Part of a small language model's weights: embeddings untied during training.
Each number is 500 + 40 x the weight over its row's rms, rounded and kept within 0 to 999. Layers, rows and columns count from 0. Numbers have three digits each. The size before them is the row's rms in percent of the matrix's.

# layer 12 MLP down (transposed), 256x64, rms 0.0772, rows 163-212, columns 0-63
127:515488484536489524493420495475509489459430522578496420525496502549608470494455510461463497504390489506529507508486548593512502512506490463524468423501458560460511449541537538459464498474477508
082:441498521536564578460470494546472518516480581487496516541594493502501513473565516484497466560467610478500485458447495425485482434478482563477440550460487519504512476446493552498484460518523529
095:487484486435499488461548512528550447469448495457457478472532520542442509482541509489423543510487493484489498472432522496471537618501567433578445552525422515459486523473562455516488455488505518
110:415529489587509454519486460493545519519519520450471478507447533482572507513566471607452489519461535523496516445511472491458523521532513456516496468471490482390511521566519482503573477532440457
093:522468535412488458558442544543482493476460482479531511507507563496550523458504505501523526516469510550569448578457498539489533438427478476546507467566544505483507490549494563540554507593444494
106:453443459525556512487516476530533499553406498476578550462551501502552413482508500523464476469464461517461517449465484500513473515482483517543602551532504495479506514533458567506492545428417490
120:495505504492514490489539566470555430506523575478514468496490493460489515468506502483453485473420522494484448518516506431515477545608474508521486468508602541557414562526506450506557436447485519
113:449504526488531582457528476521405497525472457527491528487508482561504514518472545491468430595458568532508443485508495476513500499465484487504470512483491520514506541573528498448582491410596467
109:485553554590524451495513505591509490552535465515557521470506562462505465522460551500477434531492529467568496448515556466480489549490495460528491474488504473597535529491457481556511428529550443
123:475454547533562556505549448584489510488476523583502483488499573464526521446551476533529457469495538518485519503491497514577435538547470525461490486429518421426591525467473533525497485494494498
117:519454488535478540552462527473560565478496512505502463533442418478532517448437466488457478499523494456475447452509471536539571511462463448495522461445479481435584485476503448470424554487430513
095:483465457502512402514459516413468580506505525491436495496528452469532485540490486446439515491440507604552448509464529579540483505514536492505476462559481452536476503506545490434450522528471515
085:497494546458451531549496535451515480437514421523481489525528423455522492493456502538438546498542535517492554476503484486475502403434497555514559551505499559492523546465547540473494580417535483
094:512470464514498546476432547525459495516483464537472504508535455592497536530461535418553474507511451497478513504491467533441498458432446452587458547465573522496556502498535441507401494502492510
096:513562484496487532495534516548494546498530546510532426468505470472504514488561526557394595459512555477522552399489529461577510499489531468460479547482472450481528467497547527541530483564495535
096:559464432467545442484554496524505520536545573524448449538586515546503502497471551509466435509523528592462534523459511505477543525517514504504484601554571493471511536531493493548443491529522521
084:596593569571512468560521467459531501492497487535498508506483502477517438501528488435455529532553518531522595482492527480529508407548484540448501527536472461496530439552527478475461500506478444
108:516427439490515486466533545428538504520492525531540526462443580478458531444519506494516488544507483502499513567502567501537448499477479500508497463496459510445511564458446460545540517449587607
095:508516500514435561509526501436465510582491480525475518489547537419488513469539479488446490545496534457504499487463529484429597525540544515500572545540462497501533519487577561550512497524558412
109:469534460485487468499458375533543420457502481533542555481496587553504490460473441549499494485497471502490585576532573473456516515501525506514490527492446561531427519510531493521522533514508534
100:539505440583520517483501450478505488456503532548557469458489482483521597563507533516497486494496438426518436486504491453467507481465446535467482558516495473501600557522494473515550564442466562
113:568528468480532574497550506495524478502483577460538455492384525455507503535494501457519482491494452571502491476550551462435463470485538519567456485433542501541426477578471527481501513454513509
093:460470488483490436505510507476538495506433440514499515522438497570458458515408480437507498445460477425450425456453509508430481487524474573502489508460524496487513446435550497491559519418508478
102:498553449472503447510481518519442460525501459529467548447439518443566495502558521544510538546522401510495546507476461467442480517477583530413536435482523465494486468517493535487522471457537425
069:475495473487519456473457469534512408539471541553458423542525486506483445602518464477510507539589487473471526475443490464500511509550454475572464472531485475395493487503582513471493486484487525
090:542484457424554536544516495470545453454542493513509522476463519499469442490556573525535494482476450432506447465505455428417508431552502531483584452549475505477463476530495556475471489517556522
101:531540499520447487505505443551436549441488497542495551366488481515494519485500538488525544533564471528546566469447473533468566472496505559528471478495479430460431508526564462528502536493495458
099:476564468528534456561488513455486465455507516555511521552408416435445530520541537476495529510593455522519521515484503476482459437444546530554471490533488453438516536466475524524481543521554464
083:462479549493545496479505591478445556456512542560541511518474515487463539502550518520536513541578546519497512476482499435487549488428513522447549483543508467473605465486509489501549470580582502
082:516459509458484567479447507549469513531469536575491448419452512450539507447512515399471485501497496444508472466502504459510515569477442450486480538585521474531515523488547516461460435532450563
099:495542517485515512478508529448484434426512471554504480541534500557524545492474515525537385505470467516497458569451514518554512468508528517503562458487504545491650490462512519461539525523504444
093:513503566463438562501518465535490535424446454595434509497452474454484503508462481518503439463502440466509445463502512443476498541509543509512525503592493605504556479533479465531520486451485500
096:453435500490485519508555495540445474435460552522493510454551524481522518539588405513451477504462510466470486454504553533490467513616488477477442568535464461588518509548514484510494511485479510
103:490473527553524475500530496511519530502510473503524506508605489455461555513513575595469490479535496524482508572424485497492439466540449494499498536464413489423511481511447555494540431511519581
098:485568458443495490549466451435499437454488458545442478486532537542488481551466506472495467434545523548435416521522475523502522552563414470456483499514495482482512469543522493429470510461512425
119:490533493574477542489493571545522517523463529433438490477524487445473510494529466536455467520469533510539509508486465462558491511451545466552509550557448498445606526525527518547495384481452491
090:522493544503518431566515498491501551510438486542476497546562504501538457491518463494498542415564487602521533535453503469513551480446455464485456417493478530551524448452430464470488493556470534
077:596559547475445473482494539514470535576494497526531551455454580512454523477507473514524508490495511430520481521501524504598510483583454545532521498522501558524482489521472518502540385531533475
090:523509514437507576564470541495439464418468524536528420452517429493503501476494534518448529493512478520509515479576485514554442520570461511480530463531490561510510443477568499531470543529542579
088:515466453525416481460509520448528510512493496548567457473512508539487485545519440499522452468528494479489539488540539441441582576513501508515543469486536501478471495499434621491538411459457499
077:542495462553555562417575446572527504471479568483417542514486526502507534475531481506448490440488469495473465481557552410542451496508507469486480482495533481488443513507499451431555453534494517
104:457470524526487496447511470465490520447518409511468503454468559535532557519536518504504597488529507485558564452509584434477508441465440500506516521451539463518539579484508528538550451444493524
093:487564452495528534436518647513498482517478537528534495495508524470496567459502495575474484521486502437514527419485544515562441444495520495542445530497522512449522554457514498554518442518457481
105:535450497467484405472480523465553462463495517513507525496539511483489463535490506458527500454513472512539445436464481570547564503513529549470437514538497478522512472345494532591486506500510469
090:519543523427481496415550493485502430514516561568535529502543529513453490523487514477491521442407579486519538483521526480506478420475460480453418478541565483495534544461489555523479511455502556
117:556458480490500595451520435464499515426481552539425563455465501557508433471547557466513494504501450550503499532484479469516487541488496487543481475494571579522570517489518469464561530443515483
091:481536488532553513490506542478511535489531560497570551476493516514539484545474522483528484579450540532485528536517549546524458546523479584571512563584424550536423502498471491479432526448484469
090:500477479483533550515464509522452489550545583589488486508431546473505489535544520400500542505486527483482530458492512459443504585467547483479464567536444471464499511550508543441535491495441565
101:521508509490479474434531461508529440486558545518489528499429507466425528493543447481470542563511487475528465562473519473577423474498474547520476470376498536518536456424498561505514470507515532
120:539529535520472496485498531478514518498568493484465503457455534501550547483496521482472610549558438524515619449492482549497530507469564491419555464526444454469497441507468516436537488537486497
# layer 12 MLP up, 256x64, rms 0.234, rows 164-213, columns 0-63
099:458458508534491457493526420527490466472490520490451489503497460501519526526489513549498507505513572585486472463449442438475540539579480484438562472457562451487478430595544498542519504557527452
095:523489490514515464540496465447516487513588498494579529475506507525418475483570468458481510534507507450503476593462496477443542546552596432554464532512470452439458472502503449532466474544471498
112:507518475437433486588545494483489464479490470541470496531500398467525536473525498532446417450514500484578537536506471489560544466435423527466586508486466514466516439480502480553471517513518508
097:476477585455454462498517529447441471495517504510506554487468493468450532503432561502462479482474545515528445490460445474440506570487514447522496528561516544570447438500474574561538526565480470
116:503449475543483490439454504446503480458525543468472540439514510502474486544504435510467462515494395464437514524462477479539412523490496454540531452516494609487444517552451558506475483475446468
103:501471533535485538552508475458454533424520503445484432470516536560497445489542494492603468549573493505456501519502436496534484481488543494502530499476489589513480505477497495459501465575433603
100:500473497543491445500479497454543563446528500511512474460475414503558593444486485536577576515530502473462439499492487592518509533478479525527538530475504490519538504432516475537478523596454456
111:510511476528470486483519440483552427479491533513550538466509474490455539541489495487506444404466564528484481590442532447505434460516541512554477507547504546542472529518477512508451600422495526
079:534464438511448545480448530445520506448507493611485479519464464488493523539483426502479553560434552452548487484483522550490472520518466557540552444500482548522475538504536419535555463449487506
103:489446520514532501522483503498524466484502525480519477579459506549530509458578470518520445513474557441533515469511543447429391485520484497560525436402520460523486568546494521538494479439556494
107:463450374526480421489520511488546478510496493515497510485490530537525480517516510494534434502533535554478548554441567496486530504457461562502500442405440443509497465484516514557505540588512483
104:471531475553428499380473421496500430552525531570474505559488517562511506489512459503569523511527472509503553466486500548526476555519522487513445470480510474532502489595509447520471507582491472
097:471524479501514541504460497487480469434519483528466458471495410464467468512491452568531520520472449469477472491506559552464495361500482526539487501557522455507454588503495542453456538439452469
091:536545510458568514486491481513457472472578541481548425494422421488537532567533510529440536481529531473462581523510523494530568495523516479459478552466476484544445503540500529472502518548437571
092:461543524458531533517557462510512536500486532478502571554488476544576538527528492517515471588462473483475551514495473482528519484483502513557515529554496470383486491547641490475451522514486463
107:459475434492456508550491513469481492496523535503515509470470513464461491532462496545509481495506442461478509469491473412520478466603547548535435565420464553461449574552487403478519539514479514
096:534498495420498556528463447479438549466485469479476515491469451583497523472477522463501549574545488500534517560592505525452465504512480595475526503443545422542532516474480556502477545545489521
103:483460521564511536537489505516517552572550528588547396470550475489485485516486518503540491516432488577452532530449470562496502481460468443525448476464514523442485451568489522559462469488463497
079:526555480516548510492493538480543526527493464532569488525469474520519629541472570490438520488429487492586507504532496513453476477512490404513561503542486486419477449529529511514568507532536518
095:468588497452539487527395522523515547578513451527546560548524517513520542579446521486514486578466545544525464510461433542490525438521491517549486507506505543448556483525535497495456512547480502
107:534517477522480480576498461486519467532528524520492471565449513498541530504540531496551476511504455484529479450510545583486554373554553532585522536475491518513456477462412506565480543502537508
106:491572487508516511477492532485557461535545536495479486509508557621580471461538491544455479495547546546496516493579378537473551512488492465536478447465538536452511491511428500520493490527505486
104:579534423509454477508394501516444496477544454547475513492470429568534492452515468491562528473467507409531532567523510504501475502450531516541539515487538477502469474486564452532496480508424537
091:493477467467523436507543515469519486568509540444508458445413500484477522519589507468468564550539516528573476453424504485475499489510505465548524433544505486382478485530525532532553527503496536
093:493504550494480461489411449522516526476518533472496498488498469497548467512498373541508453479471542478508554527510566553469444545489537546566523431435548522471508477521511499552478512490392504
101:440464455533491489511479533490536509425499469504572547500479505542437594512440511484440527528522451515523561473489544527499495470517536578463502480452557544534491493530500486451461614548469463
094:476466481467466504438527530525460533529527495455516430497541520546517481479454450526494484502440487459485431535467500524515541533576485475480530534387534530561482430550450467479593486507428490
090:499547544508529568459476473537521495560498567504576555493464487504446534553490523527492411562518560549458499500556475530515489605442531583465475479492473474462494464502478549484544503534492462
093:443484501576441495505458563457474465499528557458510493537471461534458462489515559466469543397462503497488596526596541516510522556519455498524511460520456502502485489563506488558451530481455521
109:474425480510444498463556479460529474505540461477561563494489495542463499412534536473515518465466582527518493521477448536430461460500502527569490506476509486546483532506479503640539527490496552
105:439523449537534441591519445493517469559551569509486512471514519507550553522462491553479434530469522531504526527611497500545477531544435510469474531475498482493520483599536494480531486517431501
093:514498533444501464446515567479489595532469534530460553419458456529504499544540524533525561513474492517422577554523459480511462496524437469456476472455465496491424474533518473478461468550551534
092:535457471545543541501517497471510484476542580447562532577516467520426516466514470480448519501578538526462496498533474482493502488430549491480493436429583447529448486508482437567456496545527506
097:410487517574500503505537535529492511509481529461561518505506489505535538509558517525524496522589510518508614510547562530485504461495496488512464426444428490485527464540428587539542535474531467
105:470601525504521476432422497443485557473592535490522509539542461507498542478469478528496487557459575547470438502494459524481489452576542481488481515528524497452468566499520486567481551515447513
100:470498536532501530436536481516533471489556544543472486449464477533586495461553592553523488574408507450471461450506499499530433498532514497494579552519546527482487534481506481498474544451535434
110:541460524497458481459484515411483602542568498495493546475476491430475518546489491465501464477505428496552541485503477487535598453527502527439480519485533487505511515605533422518462524550508507
106:487509480525488451416488441493413464535469495500446561530479505526496495506502491509546478524519449451523531483464432532439540485406519553423522545531432511493444565551448485482502467478447534
113:526457475577488460520492550430482466477483455408495463448484439537491455449504518472564554455559530460564497512506511432525504526430482458498447493494488533605494552499486488541467540519480503
087:445504509439497577518421464527520442591500483493522528504428422501519578538483515500493469451512466431482511437525546441481509460530565455530531458504500484524440498456470535463505460539545513
107:511495520479527533491553448439490566454530496532561564433457530508490534574538459519441580465491526519478503562548539532474516427534506433507448544495485509439457488535499497538513443430534493
088:509483477546578466503444486479426498475553432518492491483515550436443561550472508532544479498520595459434497493513451497480563460585533458486512485526441548441458549491527500524503532539517480
093:510541441429439440457458464487431409460519472434526457511548470510482534491461468528533507504470520454482480466541560456570508509494528491539541522443524447546452533587497481478498442530507523
089:469537510443478490569410458553508515503526547531534496472466504589515542478486487493490526554540596512433507503477498488458529378446466534480520479480549477491496491476435521538468505442485539
119:481463553497503506443513495452561510541490458495419567549483508454482483550542592567565454530492450525497499503492434522536498494483436487455515467453487522566459524471566555565522528528511547
115:505482503555419513455471515484461441450517526513419548516508487487446462505474508488490417585514480480491496480526469566490505521507529457475454422493470541514414579454524555466484514543432462
088:495486424448488439484462475551479482509595484453532491522419489499521558455502506530565467499540564492544506509459461462424471505552485500561514507463519477453470435517497533527554537579537449
098:489454537521527467532528558487474532492541477465462515448504582508515562513445451486462468533426499527528501525491546530546573425557484486410501419522445498473499461555487503552544570499477485
095:500509592538553473440499524495446487525517485548536491574459528465512508514528590524496551535529472547492479444436436518449458463507529513443542527419492511557468555508487500456419540499477527
096:493523559539545497522508530483517472539516527445528526513404523473458492516549498510457524510565494461495556507524505453531517569445481571467512554528586491485458452416411486470492556536443483